Each number is 128 + 32 x the weight over its row's rms, rounded and kept within 0 to 255. Layers, rows and columns count from 0. Numbers have three digits each. The size before them is the row's rms in percent of the matrix's.

# layer 4 attention key, 128x256, rms 0.0609, rows 88-109, columns 128-191
092:090088096121159112109137161143176127157124092129219115142150174121156128115154135126164149157207078159130144127138087135144143093058138089199142094115096072165148145120119158127137136105152055
087:172135145097137148177122059082109088166134114085062165117066113146116113125097167126146095137132128194164180119128175060165144121114155172127159122119119050115177067085126118045108104102100173
086:170182098137186086079077107124140092110171106104092092073112175081076196114102160187151152148121118172133143143150143151128167107160128145121089123126138110132135109111117163088113094075145100
087:109147161154099140122108074113145172154079168054115148158113081111123209172104116128142125167156141169155166109127134099132163195180072140113068126172112113153106109187140116170120064127187122
087:081085115180142136156140138204126184124180129081121172140152116144157117182165137146094092098137116181083154158141115142142111086084127186064140173109117127130146129138154188150147105110092135
093:142106092125102150152113081090116073140074092115189162130148150175107125186136092175171148163128101183130107131104190136138053084111162115149139115151080112157190066128113176114168163144173180
091:080171158151182174160134131154132112138141190127108130127153113107111134103154146098121119159087123135162180156146119083121144100111095159103185154174127147124131128163168151143170095116126175
082:170102082197075111113162140152162111131089177172138132161148158118087124111158145130105166111165112110157164052129114116108137159138114176141144143177112134114101072109123131092172091142169137
094:128136134153107114173146113150093153097135204147148172087164202182096096112149169107149131105126191145124117102143138185100127088162142107127079091148140155118105134164113131167109115095123137
087:109056173102152082154128114132050171056098149140127095121108094099092139110083186147164176084100143108058171090156068156083084112153144122100133147133095195161136170150128081088159069112133089
086:164180116152118165093100152103106104151089090109171163137171102111108139144170132141173093122146100174138163089188136132137106095131076186089176140142141150085107169120130147077131069104184145
090:110119116182128124096163151119119141100114177086111155149102099111153150106089137104163140129122108139114121111156128074185115075178104138166109116080134147156207127139157108147085134140077112
089:106184131105076131084139162192166108058094095158144125128141161163163118093165158168138158130080182130064149130119152172103155123132129159146158173130094123165160114133144184142171130120100161
086:087167141104126089127167103197157164130170176144202069047134126120170202099130118161086098094174122083100121131116175088155178073142098177085083101111107163119141142178139147073162120163105095
093:097154102122152104132117169151121177114117152165112083059083176152111108156095116130116142133144093126124161091190167150112103077107111138121101162118162132125094187191138070153145110179090161
091:152117161087083124176161177123129134100106129144158162127124092101128123112102176138109147150142144090153117136151106113125107152140166195155106180083165087133138166113115143061089099149071104
077:130107141200075144108150091114107127118163113177177110171097153164114139131114102147099067132138138158121193143192126092159120174139115120180160172132135109106111171161134099133152111114100107
088:129153111160106140110120126155176093144119134116141212099133142108141100105087164199147117066098110121107129136145107170138144078061048090151118101139062124103095114141132098237178106106102129
085:155091126118120115087195111146116089113141107086125088132127118100160131143086117133153157183111108101153087134117146142100128098076180139038182174159106056100123165096120159164091132107144133
088:127187104130144215138105101059147116182140104125164127158125069141173142156131135085067149163105091150095129079177134145129051142070061139131076116152079144134136088169172125120065134107162119
129:170111097122121138127123112087150072158151107115132120174161117129155140143180106098136112153147149139161090137099144101118141145093091122118164127188058076108152076113156159105106138157149074
089:123098138137077130180121098080164150162089078100147083154212078084154155139145101179101125152064138150091180147129093084070134126126140133116107118174047133100096082103097131149147082163156118
# layer 4 attention query, 128x256, rms 0.059, rows 89-109, columns 128-191
094:065082180159151098119101152181184085130117102096160076161111169095113154115159173128123118099151120125111087122121126142060115161117195128052149125127103074192122095107244107163099133112160126
081:129130102126147098078192112161145087111095150216127168186082110128095135119154128091146088106141167197169152159112160144116136142113169116109106117123174122104119126115113164089109131154065141
095:156172150173128164102111111135100193171123105092108152119092164171138115125098124082073128105165135150107158077163177056103127131071134136135119149069107113122119100078141130127080166122114115
088:156100127086178100098131155153101097133090158098153095161125113089190106140124120079180109167165139127118135110083130134150118189157077113140162128141135139177122123112159083152121071121142140
090:140063128150109100117160090135078117113110156096130128161159090115096084142131108102133064151104096088119063102058083177104206147132110136084090108120118093058137124154106168118155094152101150
093:119113119119115111119132120041117118169141112103139117062127145203117134153128135114170087088126194139124131159079212115088120064070136094112120097100107095094143124093108097121106175119193170
086:069139198090148134164146136177103139079155071055164068147087086105118189084137115147146124137124156096112110149171107115142124158140194058106103144120169114070126163154153107156119101093080144
084:144146133172070102121146153157107116071096107132170143152059140146174135104129125121159137110155080096122139127120091108194134171117183105150165104097146070168111089134189180144125145177109159
093:087137110106129157125197133156122152117173142183102088142134097073145096171152122195105087081117109075085119143114145109171180076124138145147120121106148123111112145222120097131153166134095118
089:132034159075122101158150118064137096098188145116123127140107144151167127104140103119122084100137122109171168171145113121165132158097136134114108092118096100170176088141199209112173108103088091
085:217151137149219214112156086181160085102113121143056139131128226145099098119087126171149122054115128110120107112124150167101208127109144120177094122115137135086099138157156074183144125115102132
091:151143182101130172165143122126134063193146105185170144136166143090130115125199110135091123141217097191177133147064163106138140168093159157130061110153133153102108090101113104192141079082143184
090:142133094137119108067113137087152088199102083136081136075146101072152133108078103130148096177073200186126172174125141140132110153139148095117093137166171169124099133130115105122062135132172099
085:123079156125091098120136151118172102145102106149161055113144102124096175152136102105107072179068154153131094116161146110162097109111047123111162123156129080060193108131114142120174049117107112
092:114170088137144189068108144186105171145117139113154161127100125152106123149102151161135149123161078137169124164187122185116182087117061061123104148160179160179097185160091081162167143152144212
084:042101120152164100128097127140077100156112116143159153123142159062132177115084142084077152144104109135138117154124141135067145075160162156116132132128124145125181089078105134154138123119166115
091:108128151073158164122095153116105077080152127175131083125116146143128145193150145086143131138102150148142124116103071115116164171156185130130078151165122146092125126131149165078116135130153116
091:125082113170193113146133168089123175142124120153152172082094107102157104080119163107095093097081110160131101122141113100146145114129208127120060121105150105101103146169136048182052082127131185
088:090169136085088176167088142121119116113064135170115127041108213083094129106112132154131099128125152167132093141122078078110164128183140151156128095104165133190155101124141118136091080132152128
086:107190108116113117124100140108071149143049124152106173135106145127151126148102133127138129155127094162065159156169160121112167120177104145096181133117134208103138162153161119132184098129142075
091:094065116054140114085077116115161111163091116105120135168105058159104124126104117115122089161107134160159092103110143105152146211041124107089148100118093111174116117102141150093111130105114168